{
  "n_layer": 12,
  "d_model": 384,
  "n_head": 6,
  "n_kv_head": 6,
  "head_dim": 64,
  "d_mlp": 1536,
  "vocab_size": 32000,
  "activation": "gelu",
  "norm": "layernorm",
  "norm_place": "pre",
  "norm_eps": 1e-06,
  "positions": "learned",
  "qk_norm": false,
  "attn_scale": 0.125,
  "bias": "none",
  "tie_embeddings": true,
  "parallel_block": false,
  "init": "normal",
  "init_std_qkv": 0.0237,
  "init_std_o": 0.00483,
  "init_std_up": 0.0237,
  "init_std_down": 0.00483,
  "optimizer": "adamw",
  "lr": 0.00102,
  "lr_mult_qkv": 0.5,
  "beta1": 0.9,
  "beta2": 0.98,
  "lr_head": 0.00511,
  "grad_clip": 0.5,
  "warmup_steps": 244,
  "schedule": "wsd",
  "decay_fraction": 0.489,
  "decay_shape": "linear",
  "final_lr_fraction": 0.02,
  "batch_tokens": 65536,
  "seq_len": 512,
  "doc_mask": true,
  "train_tokens": 273700000,
  "steps": 4177,
  "dataset": "wikipedia_en"
}
Each number is 500 + 50 x the weight over its row's rms, rounded and kept within 0 to 999. Layers, rows and columns count from 0. Numbers have three digits each. The size before them is the row's rms in percent of the matrix's.

# up: layer 2 MLP up, 1536x384, rms 0.0252, rows 1045-1091, columns 320-383
# down: layer 2 MLP down (transposed), 1536x384, rms 0.0174, rows 1045-1090, columns 320-383
up1045 121:507590485505447472470549541435501542467398531403455540478437441482533444486472487468524531522510513464561381574410461413515375535439512537555519472518500521541498538581522536486494542585559456
down1045 132:565543544526586511418552496481473489528510465576429416474494594535423410543476530566550574623417573455539519480432454430549504445491532504535428484579411494384533565535548559450453430584497600
up1046 108:411519633513568542386512535425449439548467460523493517452484458482551484476381488455578478450503481452470453436477427472542504583470446451566465536537476466485476473523477503513455493605521484
down1046 070:531452575453520578475603536405402472498590481510537508489497522503506539471505497532453520464547537515501505522484471448458428501569518515561391573434484565450482535451467423537454473546487494
up1047 108:412436562562475501476523477439495482502538453493377563442408472472538469545436550514517493442521447420482448411403425554474487521482417509480563506483491457516424443526519519482551519613485492
down1047 121:538434500531493376522567562483535556462538531547494558443488488551548465558455439555469511480553555524380439507521526493413512430498547419509571584506508504446390550501492531462466518564529471
up1048 094:483542550527586542401551500459408426485489419507467515401480398457532512552430476467529531441468452479520448410466458458489516555498451438579474550513484489444450493527455474477495495582534464
down1048 091:461553487549508483380507510404421507519489458473494522466492417455505466522425487526557524442506534453503467426510486389516482529605547467563450480452454496425453494522483455484525499532467534
up1049 122:483578563581576514422591554443412405564478483533378522514415412475521453575423448503583525438440468431531417468499409490470441557444414470549539522507542461453437513619453497510446523494543410
down1049 112:512583446462565593527497552492463529422408511375448473427481463455497524545465444610476523400489477483491538565564464435486417618591461498514558513449434504482541527406515440460609554509464452
up1050 101:521570518538613549429574518451369474496534434508438489462444478471508445551466429485537463463477448480537425446450498499553476553504453490573532555532479525454447481488498433500415549561522411
down1050 113:403537442538486409425532422407392442541556497509467517539460473573526539537451445551501506490413539491458437480535493440478449573623515533511466500446506462392428439481540482459510556495418494
up1051 117:538403550560572506477463497442517507522467436525418529420479442414562540492458533448531531511567468528498347497417503454503467526553524556533516511505567517422450407527508520457504437563452444
down1051 130:510521515617493541481422430504552417454502574528500473497481404502510477557474520461484565588502508515453593474475529451583582436483458530525632477521438510632501528482448525478629479476502493
up1052 096:515546593531566486426545595467447469537472519422490469515456486448443424565493573420566483531529383495483513452473427515485563481555525499510580530497457487477454549482490496516519522478441545
down1052 108:492543492351563430412553441538443496499502442501433546458481467467455516548448462399533503512509516475549426361465550473584528550480555494453541452541424433491558603494469423444514556457436497
up1053 091:473550555517586527361527499456419445486465415474492507411462442434547490527422456445544513452461449464486454413475464465513489547472481441593484503532527505453444515566454502444444491567528436
down1053 080:436530544527529492388554499428404472462499407462476518468471407446506494498419483499506518432438502459481459453480450446502464572566480440610499482465472494403419485537484500528466505549501498
up1054 091:418536540538602487448528483464438478536489451559496542417464409432525526516436410459549508456453509480465432452549457449544478564501403496562473549512539539398440486513470488416528544603493442
down1054 106:426469519538480459440550508457354525476461485486446548433514466517482513493400478511533485456484439471439422444518449485510541584583507490504460503439467475402457581519513529501463523515484575
up1055 114:559524550600596501505542516543503468493505493493436550533496431552578420546527492450521552529467462493533459544395458477486403542529516553497550448485517463402485463480381500463552445423435498
down1055 110:569508542528442501508429516441485515489585478523499502451472450588534495573480575322581554464391481513535528354375452489442570524480489487523525529492583397512513505500478515431527515463516471
up1056 085:463565540527563553374535482442391429490494411512457506414454420479543504543419454424542518421465435447527455418498447462507478560532436423564505523513518512461437523557442516481494518549520452
down1056 081:464496491551524536409574486399412482457544437479427530459497450458515487503412500540537537421471547454563432460563483460532491587627486453555447504440499511378497478524491539482474522551502483
up1057 093:393533538531578532423562542439424445515504427483470564479493478517533493493371460536566475496453455495531391455508474448558521545470450456612473529507484447478444508525459564462449516536573505
down1057 094:426476519520556455521548502455398540463572492549426504501543436476496504562442507581548500465469546525530463510486532425439542539591486461538485559392468491359432423491509471509444505584512518
up1058 083:455556596552564532439522508498454449505475372556512478459460489487524496534414503498530490343419445494522477436480435472562427619535532402571556607534527522491450535548430487461456497497531446
down1058 099:495488535494445493449474511473426382464494464482484523467504415520522466515425534468533552490427517545385442458538491481468524543505506453600430548455442441475518508510459511490442506543452576
up1059 103:491467482537470499505553464446514551516456474582436543451515420502501515529511428467457638472471485515481397510498465427465452543544556522468567613430444446444509500570506446515475555578532450
down1059 077:531488536510470530542520508512551479529513556349490524451574447559543536525419557507520505367456493533394405476421538484385434476491513474502526554620456446504555441514480527459531471486473483
up1060 118:489477536574491532516547513505490399481436515456549507503510456526573467506506571547540564414422468471468469509476400486544483564471466439554462470565581476580518558509422509508546471521582479
down1060 138:535510634504539560523429509496553511542587603541524563480577610492459415511441457452552441493471522527521513519456523544501555460461503448535507515499541468514469479537484425506500381415520458
up1061 114:508437545495542455497429516459488488437389498560392506464503445521501526423432496502491520481478514465479343426472473439561445573501411478492517504487583432499440446510561511532530468631538502
down1061 115:473423501530473531433498509495472481488517535558415488468538501465561477574471489411508489524555610514468472595569512442528464510529446527484501472494464551527444555456523469516514570550460573
up1062 088:407577527525578502391544528490418398523461486522481528428462359424516498498371534502562438510486448453464418501484412470572534580489462510563530499507559477438451518483527554473532464563494480
down1062 103:502511514544523535429609540437369548462539397506504487470524418442516534426446502547572495460426485497506418521565419455500476590616482445583509536476441486463487502458532477540471540500524537
up1063 114:510527551531517577445583515508334429570464509456487567451426426411514504464481488481462529496447367448508462498419406522448464538489418431540454449546444484413504537517350565453499495509620517
down1063 119:588539595497429496589541567444487544617473491491382474492397516517503400526530540463467484452554439606571470506516440501593600516472498486484597606508456446531556480537475470428456558518527583
up1064 072:406467572471532526504558573475497424432418518454467577380479548421512486573489543448508577516556461454481487478472462486460473512537474500384529464510501431391493480526644557485508498542469499
down1064 065:548544572467523593433531517470510570477503519397468505590597551646466535457453584389449473562481490506587421510433576513551541558460515432587521507481510438446542540476502374500528412538452487
up1065 088:530499523551526548490489470516484532501445453388495582453552526448461565532460489523481488444548499536423452518545523452539465602424452464595470525455573525493452522450495434446512509519546508
down1065 098:493559531533509426502522536556452421543412437471488458347474444385449512597537508552517500533598623532405468525534544422468468476441582636569429449523543505500486389492532385579498536545478492
up1066 111:493556513502559508468588517493450446525497432485363475486510452494574460495374455453506501403483463397467429502514511492469482483507472442548546539500502465497430487506442450452520556502537495
down1066 099:437532572470496457488517376424497497488479453487511567519492469491410496475507509469448500489478526525569437521526504520421407507580458549461477496491449525463492495605444507431391513591386513
up1067 112:495588563549531457465524517503454455551508462492461482415449438515429479489418477465539509419457517437515413480472397461537473576497495378546501621528474476463435615591518478469470504530505461
down1067 127:520415522489508507429576491533435457533388474427477542457592490434500542539464595499514477526503525489463467518555491400436537541620550555518410437456480396443515517520576526462500457572491464
up1068 115:483503529544453498525546570388496558510437450465474597493506486529561588502479430485467536398497532445440489503488490518450483469494497488465594466500418479462529517508411548463501488543459563
down1068 121:452529522539468504494570551472504510551476421549519452514404525550473572486496515488461435476541435475546484503444511467444491524515541431538446546439497528533500550546435491396450528442519536
up1069 088:466565546526587510385537480480416448454476416513483517428461433450535487538390431430542501439478460446499440436490453463536469556486461436563496514552536506445447505533462515433460523548517435
down1069 081:452516534527523520433549512438410479466504420462470555458474407423532504508442487451531531427468508458482451436511441428500455578577478452553520498462482496404441487532491492482498521559485515
up1070 089:469561542521584535377518472468409459471481425507485504425469435460540474523408453436561493455460437447491445446490458424530480551499464426571497518508505503448438520530452490465446511550532458
down1070 079:423510532525511480411513488444406501486506403461475567481483412441520478496425502489531515433453500470506444469490468431489472553597473410557496490444476478391438477511495492497488512537490523
up1071 104:435522598510535570396548508426420439601483434554463495455469422423520551434393469493542520414477426484538421464530419540545532573466438381645424602535525521462482501576479458531461492534525451
down1071 091:431472486538477518379513493455388507543612522538387503496512441478531549537436516547583534499512556424500529498591491446486517559579506498472504497493496524388483486511464439504481511499430503
up1072 098:500493597627541513509597451505591534496479490473541492477413473570457614578483565441609514520432474515550461513511340457527441521491551412490585536526495443484559584552508557480448591520457485
down1072 095:524468431476575447500465526527458451486547483608465477521463453481470446569418444421454464547459513518554473468598567495513533515449542546504471556500610441455508536424531512517477377429560504
up1073 099:433530570554511542391562532449439383509509427582422532402377475438491501532439439495530535447478450374513421496479407453517480571498492436592553536481471523464496566569477520483494519584467476
down1073 091:492500489464443484397604558475372426499506469470477506485499428533536580482461527532467571472397508481466553513531454392429450490600508525609414516433480457439586515530448443563549514539517495
up1074 103:511590516529603471465521561441477442490371477579469433502501340446485511443400540460494582416502504448454497525434513446448517554435507427502467481470528540489447527554473499494492509610520466
down1074 114:526479420393531481423537475499510497522449542421543502423555539576381496386469469529429475502481489510457426470395365483475487455474557444600451438474469523502521458502509514522595560478537496
up1075 100:491562520551511530399580503483428460558525514484475471500486428494542408504447460474601476517439454488501443447447454489519486521430465480653452467573455482482424479507459501512456533564527416
down1075 110:480520501579531472524599522475439416445543455477475430566531435453506489550465477515518486447460499515529472455509456462480508561534530576580444439411516461406446503489534443563461548583468539
up1076 084:489512496518565519524621474522473419444506469564498490456487470498462575589442566409461519451474481486461458457490484514483478594433552459505569537521510515509470573532506505430463536495517408
down1076 098:564504454456460520517452515514493507534520568530518457507527544470469474461559508514435537555562468479561519522499551467458522434499508490526435512493550538513506501494457514457472408505465573
up1077 091:446551567538584505427553498478427449480546411532482561411418392408518525564434430454494485405486449477486455450453441449552452595550481457580492570503476536392487503568414514505478546576544462
down1077 080:458511511567511563446543459509410445463466475409440495518522499408464545567428535522514557472485530516515498419517472414438494538557520460554403539460429470406481559550511526512520475585492511
up1078 087:496582554575553579405534519467491448480505462560493503406445473477520500552420457460538548418506456502525464399451470448556470572534528456551511536481502497475462546514420533518462496523517512
down1078 096:410471527487491523438614475440414439465501415553481494466481453504517528549412477459521495485445498516495400477537492508509429548579467495631399465427487492439440498562433529475453588526467521
up1079 109:483592549503452583490588513422422496508546521460416411433456456468454495413523479520508501439482431480566481483526360524491519468537531497492498426495471455482549531594426540491529596512514520
down1079 104:591500490468527533498442549424518471472495579421464635505453436499488454563528559458512390454450487554500516460552527481555461495472498532570439549477581543545490532521561432507479535554508497
up1080 094:453564544498566542355522518458406444479464431470502513426463454453575482523396428439539507442460466457467462423483447453513482546494463445571490512524512486456450530545450486456449492548543417
down1080 083:439514530549543496408551501426406472463487436491473549465486420414531504506450480488526523421470498471496435445481467428502484573576480438601518476463498483409428491556474504516498489545516488
up1081 116:433573498461615484447534455527479451582447519598491519458444379427525488432481512547536514445417452462518485539496470459567522608461477500524502470509533544427455471532540509424540501508556471
down1081 123:456531543473585402523538539475394482564534510441445454487415535527511535658415512478468563419451494463547500517483492440528596507502531479513533414519586498372504565590499457425455567490495467
up1082 102:444485610564502497463481507452478471575438500400439570519461481406555543544531492399555500502489456440541495525552462554485415568482467542594475387513588586396480526504518502473507495500532434
down1082 101:521542528472533488508614453536616508483546506538446441517560384503517522591487436478504487526454616524478571496475610504622595495560460484451496504532448457514534449502465554514471456466495504
up1083 088:506529543492543486414591489480387436517493433486514475497470414459609491544431526432556454491372428528518449454486447432499492539501505468550497540543464496386501500500434520450478528552499484
down1083 099:529499525543559437463527509441410438401468501539423491473465437493516448515472485475517476501493440487486359477505500462520493541524514393613414525500512505416432441547444505499465523539501557
up1084 090:467552559527596534380552477457404427472473421525502523427473424445515466522407444445560497437441460447503451429488448453523475559495455429583512507517522498455436509523444489457456508545513440
down1084 082:445521525530523527427561485434422475465477412469493535456507407431520509524443477499524519425433509462491468459489456437489472563588491458580508495448521481385427481486491492489476491539495523
up1085 083:469539567518565530353538479464437458490458425527490516436446402446509521552389448443540499446498435445494450483485435449508497572508471464567477557554534516457399518571443519470418515537554428
down1085 084:490498523498481518371561487448440469466494433488469525470492397448508512525405494473526551426449497481513439490542469418494513574594479459593460509431460516418453469523508476512507534531501498
up1086 117:558519575579496528484488577381515488565466476506379496552436451485468374567485500499541550568541407543514396511508395485501515509522487483509592555454504485484413498441486433429522525492465530
down1086 122:431528435454419434477504478474551439588557470584467482437487551423433519531445466529498496565537565504513551319400490460548536443427517486556589558565423470479569517584451530550493501528526457
up1087 103:518528607557568590531583550378452535536448438561472488528480513496442487543468518516453537438517450401458422497457441503548463511496464441457490465552445547459523569561491428381484503476464473
down1087 107:563548528452471447526475557535567427506469465513515552584502457459590444434492544520526444537449512510474510459430559514562510495509453543519517510436449465479504542544559495462571583459476480
up1088 098:532460551472489506441507495522495502436524494615504536442409459578454476460397470500452380455446482455480491386466436488595475491503576483418588546569366464486519576602436567447432532513504506
down1088 098:476536536559519461469561439416593524567489526388451380546483476419549451563583493519532595541520449476486498629453493531539568437496434479588598493500493578588486434473517505498487500478462468
up1089 116:465539557539524468445570517475373451564409387485429513434433340452560524477463504466608484463452421457520400505498458480530414625459450481607474504535481472467496521512478427513517474570482454
down1089 093:453574464579496477487520471448450537461497474400373417539487396492494556497500451607482477553473571485579415436526420408453433452534573452544464504466510449500554515495522503565550523496426497
up1090 103:519597485508583495461551564409455551441540489508386530490454446457532562536499549355475476524555472427545490550496460469478488523437469490596528490511521488525454405481448595445493555545476426
down1090 111:472473492403471490469541381524416437567492440458532440471406492483509548526487538529470586474479482445476517468525452475431489594459514579517554547503325479466525405412473503535453561490516505
up1091 088:466552537537555514384540497458376436476464435518485521435452430474525490544396458409572501434454432448512427452475456466528486552514466419573495490516509510458453511544454494452466538549519437